Part of a small language model's weights.
Size: width 128, vocabulary 8192.
Training: a variant of Adam for these matrices, 159M tokens, 4844 steps.
Each number is 128 + 32 x the weight over its row's rms, rounded and kept within 0 to 255. Layers, rows and columns count from 0. Numbers have three digits each. The size before them is the row's rms in percent of the matrix's.

# down: layer 5 MLP down (transposed), 512x128, rms 0.0687, rows 228-283, columns 0-31
# gate: layer 5 MLP gate, 512x128, rms 0.0716, rows 229-284, columns 0-31
# up: layer 5 MLP up, 512x128, rms 0.0761, rows 229-284, columns 0-31
down228 117:167175119128084099181161134126113150087139176134157152132132149167116123129138101160107138131183
gate229 094:151130196095102149136121078085089135131133127169124071107097142043172139174169102132144102105121
up229 081:156167216091072154136111096096101141128077138178117064109110120051135161151143119129166108112116
down229 090:119130071132126103169105178161142141108132146122103169068149171158072139149102132129155132155192
gate230 102:131172170067085129118116155162048149156110110168084163079091150144110120156143140154065169117183
up230 099:150092097174145155105127075104178122077156128110167125147171112082142154129125184137190089166131
down230 106:090108085141134114190113079097096134121136142092133081105192115109092109095090122169132150111125
gate231 105:149147147139139146141107103158144149147119146107099144136139160156100161140126142163091114104174
up231 098:137133127125129148125107087164152143180142162105114124158116164125119160147133163150095126142149
down231 100:058164187113110198095082090098109160116165180146152151092124172145168091108142121115109142152079
gate232 109:099118105198166131089162111136114138125176128108102140117133112151070157119085143206131115106150
up232 106:145131171143113118105098112163147105104178184063153154150150141094090174050077096191118094124115
down232 111:095094108185125124101081127105086184115189109108154126145171138130156173121158197153065135091163
gate233 109:147079117068198186131098125112065166158038117119147140143129133130120111078109187155159142117146
up233 100:144114138104114108102066104146144122105169105139139116138182123098114141166110137190137074176107
down233 110:115169077116148191117124100091113129120137116108128122164114170168100075190129126139125165119124
gate234 115:159123162160198118131158135138096187134139120070153103121184160102136134161162146157109110118143
up234 118:143144108145131145156084063132148120134225108148114136132077137132147137109096101113176126119129
down234 118:176124129116147168149106132131130083143153115127139092134148138111144141101106097062152144149121
gate235 104:078108117117194167114098085131090187153160193122097098116124133158124144122110176127118197092155
up235 101:187146114107113117143140214104150104126118105104155161155142143102143147169166101168158147090123
down235 101:169129091169071164073128100129125084063129144149146170073109123151077173109130151179101144127112
gate236 104:070113183159106105117179139149145152174182141193139137120127121128145169116122127179151071125152
up236 090:109096122144080141157130125162158101097181106245113135139139107144186151196124115134148105129110
down236 102:203153127101101146141159094128097097110131136210116171082077066109146102130138092116137108116058
gate237 113:170134182147147130106146078160137109147117179079139088156141139159131102119133199126102164082120
up237 109:111100115108178101173118106125142111132116118172119173128119111162124138131132126060121155138109
down237 111:146133155102079082095104100175143130123087116146127129123190122141091195110121083133153068162159
gate238 111:082117147128082160137149142100079125114108176151103144083143039083131132103105142161169150131157
up238 123:076124156133110174162149135115065172130074172144087099097130066093116139137114146118157146107149
down238 120:135184115121126105116140100154165095165174060110148174132049116192145107120114143118163112180065
gate239 108:096129137162121132083171117130104118155146112110132079128112101121135111124099115097100114091208
up239 109:106124102158101146089116087133111124174175099116167121166101063138159112065114127131123136062171
down239 110:159234156133136121125141119123110110173101053162127149162171110185129081072190191068129129146159
gate240 116:069153161139121111129147067106109131163120186137092073158195074081133138121091144122087108074125
up240 110:130069159056126117175129145155111151189098079128136144142147158119153081125141098145164062167170
down240 116:118090099109150148083144120147040143128075141124092201117131150088131089170160111126139164057152
gate241 109:100071179151102042081114203093150112143189157130145115157134113144159101122150136159122134139120
up241 104:111125094174117139169130069102111169074179118090169175099141080137144104120133099095123149089158
down241 111:099145153091153048112097098059119158092086140072138162085095137135135097137195176094133146178083
gate242 113:080138195164138185076174125132073147134153155193131090061160125077089105150101126108134133115153
up242 117:169105118083137071141099131085191106149079123119141131166126090094179113079101079177163097134134
down242 115:076077098129161120187112114092139116163139153129185098083199096130123112110111169095116133162134
gate243 111:074102103218108107136193094152090081123077127145071110148126119132086127154135120148157140075156
up243 116:107105156009168165122090166090118178135133166145151130101131172145169150132123150056078084140124
down243 111:135141139117166133099154148135128110190160151133093075114116151078136124182076135112155131134102
gate244 115:119139152139106144146117113112093069107135170138065128099097089153115154139076119174103171084125
up244 113:153159155145071139127156127090121113094117163135106165109071120097135159187090092126143147141127
down244 118:101134137168100170096121107144185145168196151147174161084118149126097148176134115135174046153120
gate245 035:088084191127180109111139102142090125147134192137110102061132086104111073134146132121103101139153
up245 029:121149087102102080120139238150151141085152118162141119170129169072167126140148037099133119169121
down245 023:130114159105111102111114129117110167198123134194132105144092148125134100137153125119091121064158
gate246 106:115126138112118152112130114129060113107154125137146148135239134123131062084124133152118159100107
up246 099:164120128130126097109133151108190111124111154113083073097032115113117178152083119098145076136133
down246 104:159030152196116172143088080138146111145162126169128161107108120167092124135125150133127175138127
gate247 112:074088125153186117093127103091104163126134121066108078117124149094145091155143227100161097093152
up247 112:091124094181126133074079126102158137141123135117143085110138127128141155104143199110173067138168
down247 106:144158114131174087178120123102057151159193113110079076162093138147137152127183146177122144104145
gate248 109:124036208133122123110168140109100115107096128118121088122123157125112071136068084102091136112130
up248 144:103095210142078134133180133116112142125075130181107072129119132181106064153099104120127140149119
down248 114:143147130134169119082094147096143154134169119103119168180105110121146110211110116105139134167150
gate249 034:121090191121120117085163120136079132143145165125089105080194115096115092128101099123117129116159
up249 025:103148101141167173172103167123123163129104101124158138097083112166128134083135145159108127086164
down249 026:135156119110125178100151156164114089123082082084143088130165160109130062125187133145114151162107
gate250 034:129092175190167117080131108118092138107141185103104107095154089114050118123104139144115079089186
up250 024:095121112128073120129155186157100107114208133110114171105183162161124119081092141215161147112143
down250 022:143084142146121105118110098136092153105085077173128085178121148116111137146138082086116150152078
gate251 102:090119075121131132137095077220081191112154143133121163092112073083142101198127132099151158132135
up251 090:078153147155096112141089144041129130161169130117150096138150118164111151098096081154158050206111
down251 099:129136117117149112125157117148091145133133098125164137113012093073116133127082160147110177100187
gate252 099:121121140151104090144061135088103104158097148133110157186135143107152116116138117080143133083138
up252 087:121142080161139133114158152111121126135149115125182187090135100105108124109126112106107132114139
down252 094:118146114132092095157093139053139080117103095133163199122133155133119139135164136196193123080082
gate253 119:107110156143106138048131166150097134165145116095167111064114155100113127158074110107123165120154
up253 117:144138127163099140163086098105134133100213123128113120114136127166134143092215173136189112179138
down253 113:114128149114063168122105137099124101139092087094089087112124188097121106123186126118115132119136
gate254 114:084140138155163092098116174158110108108089173092091149079137142137158144122091106121177091125173
up254 108:096130071148154112109090155113134092112147185138130137042129096137115103182074099174097088163120
down254 114:151151142127132102118138100157053163218096111132131159100082106072145118167145182099189126117185
gate255 100:121142154131201073135134061194140157157119117149155104149125115157128100162127177154138120124162
up255 092:110110099175109100114079223140131146123197135139137138126123159154133069124128108149079111095129
down255 101:118073112135072138194159126084165135138133123131036119126189031129132133147160080116186163118139
gate256 041:105145144135172111067145093180055116130118171097081100087194137146123127188089145112116151107164
up256 030:179130183206094149109144127090083142074174106170100121078091131092109141122140161149144061097123
down256 033:115111150077095121121137171075198160164101164097184145182107133172127125125139150102102177189161
gate257 099:105084155151144098157123180128122115135075101142142136119157143118121032126147121154112127098103
up257 091:101145130152099141138131125123164099134110131151126124111151121135165072166165144185108162062132
down257 101:210112162130123165142134078081120119127199146143127141129095120141070129188169146091142144139128
gate258 095:119139170124153123143107103129091107144167078089141077089156148129089111156143174142169137087136
up258 113:105209122146105107164149062097105112128160098087152095114148166175118101171161157152165199142146
down258 101:171116153071120149154125110135150120126191105131181160083190100042080147194110105174092135112165
gate259 136:091100136146155113120182201114147122133140163151135087123120149108129064128068123090117139139141
up259 161:098216117149065182107122091145092110145110123130105118139133103189121158140125141201128111063131
down259 146:096064119152091135131191161148188102119153061128150192130118149144175120190139174104149103088124
gate260 125:062069118153190074115116090146107104154100127092120067125133123170139124194095157131094125068155
up260 137:138050120174168077104204085094147081127169116132111102128120080109069103147137134161095181120123
down260 113:132183154106160148105146163159150125172138065179136090165068066115142096129132168152179123153129
gate261 045:111026226139151130098177102130120167108136101113070102113198093048125111150113142141112120122158
up261 036:144122144144112087106058108120083171177143098123147109129230094116064162093192143140067138120175
down261 043:137094167107176124214086129140188178073169063049088138112115145130147086159143139099102159065121
gate262 104:130142182115077119120132046097089130173117168117107079154131125175102115168119174111157072137113
up262 099:149114090117161076140095162146181150097186126125136099163131110084180135094117115143151158148112
down262 104:110046079127147119108123122120160149171075150113114139169158133141095096150123095218171159160147
gate263 117:176118123138182083122096079154103061133120174123116118098125104111061136170097140127089116153134
up263 108:090122146141123165131182157092171187175127148142137131156140150120188108132158145118144173071133
down263 106:127125151154140090139138152213159124127070144122067126140205137123065159117157111121093160116169
gate264 032:114117143170163120103095113175106139104097148126075099061194140153107094142118137136137091094146
up264 026:130129108101110099135105110152093111173132163053134139149133109145139100113102146114134127122134
down264 026:209131102142048052158123117122139126113141120091120143095107068115089084141108164096121112110132
gate265 030:112078221142174088137150152132106131144172147147062097119124084058108089125135165091126163124129
up265 024:170107125127093107130138110110160084161144099153148191154110117081147186130160094092167085109073
down265 022:136092156121118081136114134099126121156143162110076112075128065143120058140099176087157102154115
gate266 111:122114147132105126124154103126111115111123173115104121126157133056135134157140125187129143066116
up266 112:116135139122107118132138092197106124118135154108139125140150156073134136180140154193150129107115
down266 118:150124103139127155122115086128173184138096110112120061119061134185074097129129108143229076115042
gate267 124:114113165098196093113152125103123111150105150148150111139163061066103104107106169128084191084137
up267 134:121131154152193084153140117107175120139126135173151153167127151109103103113121177158095184126109
down267 119:134148128093115118116191166201132151126127104184120120161082084056095095132097138082140105178120
gate268 032:096074200110179098095165102146065164110165158122131047046141117079104092161085148126156159111141
up268 026:132110098146167121133109134182094133063086149144110124096169137112134120097074158185164154112131
down268 022:164103129124131120152145153136079159151159121140152123110124116112136151113168093141103095181056
gate269 117:066110225176137059095180156169122176067137155112074092098165136111129122141117167097110147129166
up269 137:095150133169169090142170174173145153110117169076089153131130100095146159140110130115157170147132
down269 120:105136087164086119132114138132184174137114155137152102169129125067145146126160144188076148186140
gate270 092:111170113105128192090046101188094140069079131103116134119143087138108145169145133139104100154153
up270 089:136123081185135126113159155187062072130127097150142176104109194127143128142169093104133143048146
down270 092:077110140101109176152054119148149144109130169134117122184168107077136139137106146159114154172102
gate271 032:114121198088174158104127155129052089117136175142085094049154112091083121161110123125138129104155
up271 026:111156112131157135089086154087101102156147141091130139077155082070100137099146104133118123132156
down271 020:179158145115080204138137141127139159078151094116161105133119124148158169139162132120144111172112
gate272 112:146109143157219134097141190091127150116137148126119095138144143122106080127153130113142207086110
up272 106:089129085091106121177153055173103136121075122168130161166139158160172130077101185122078118109142
down272 111:161143082173136129143175075099140177111139135107172135143200132131120148136138142074075095131103
gate273 108:106127139151197081133106136141100108082103180145068108135128161109069127171130118162126170147143
up273 112:140093128138120197128169126121153128192157085104184169102135094131152149089122141090088084088116
down273 116:115132167131120121072148121112113119099169116118168082085102143120133167146145149171143115170104
gate274 103:123190125166152108117094149117090123114110187125155125080104118141160078126153101075094128117208
up274 095:118113129110155034188149118079178076159106066195109094171103087111111203146131081099115131141074
down274 097:154128141084121175153118197164146100074127144133083113082211156137144140101138133116115096120133
gate275 031:122124168133132085061131151099077057133142172141094077135170094120099128142072129144096093125144
up275 027:097061148126143104104124133135123081148113168128166091093181084146152100112131146115084104155082
down275 021:167167152120158136095129196176109168130112106169140162147154181138117151130145106082126076136144
gate276 107:133126201149145121105197188075144106104116166147154059062147093075129109098102128108166120083172
up276 107:069137091087112168146109059179107152181155089103095184162155153168139143160153178138098135125112
down276 109:177123095126144197146129150173122124095089167129167127094096111118124122110138123123097138133125
gate277 110:087086221141143090158147148149119083086178115108144142144180130106143120183062132112019098139194
up277 108:143118234166132098144081153163136087118151124121159108152161146120128141161085148177092124115115
down277 108:128136150159090147127109142134143075163164121122068177156098175133198089154164127156138099115100
gate278 110:108133139133111040128107124102132042159105099143121120131115064103119144130149080175082166084138
up278 097:130172129148150076089032168094084109164099125088101120158109087087177133127096133157190115108139
down278 102:117188115114180116169158122166124135142143157082139143130119119103202156107156113095168112067129
gate279 105:154170155196158094118151122130139106110067118084120132123153086117101116171130159125123161154148
up279 098:112126154143136084104173149139111101128078127088129142122136095112123129125094182103148115167114
down279 101:091189040134208136135090155143077145159161130104147124056130112131158166111149084098170135125171
gate280 119:072140105155153096108121150170105132144097133060090152080124091179108156129116114142085153146196
up280 129:142104156174131129155153128015098145101103165116139106105122126083145099136150184050142130087074
down280 130:092114176093154126131136159097191113115153125097104194095122107120073209140120137140148159120142
gate281 113:122085103145156137123133123153099147089131167165074125142111079124126135154076132151102135141149
up281 112:122114145101104104157111142074176107160084081113123137115135175148122100116177161101164130139121
down281 113:142106136084148094122050132134147123139122133107135174087150082124084118120185115112167128140117
gate282 030:109096158125173108079110155107103130120079154084094063112163140076093080194102074094142112125112
up282 025:131128117119147166157140086137097106101125111132090180146112126095076186114122096074135137128093
down282 021:095127157132094204168158072121083137068149149148134147168125131092088143147080103158129104108076
gate283 111:124083119194122156139170141080100145103100158161142115140138105141074073110137107167076199125113
up283 110:193124138143140100094123145115099147150103138123125139119105116117157132147128205147175119182105
down283 111:100155115144164125126129103166137161124120148097084112162180118097136157087103143152081075145153
gate284 111:075177115178125118111116107141139075109093107163082106111168105079123124095162111130124196138142
up284 109:095108097142146102136152121063187086150036118108130146147118084079147132149124146128114158125131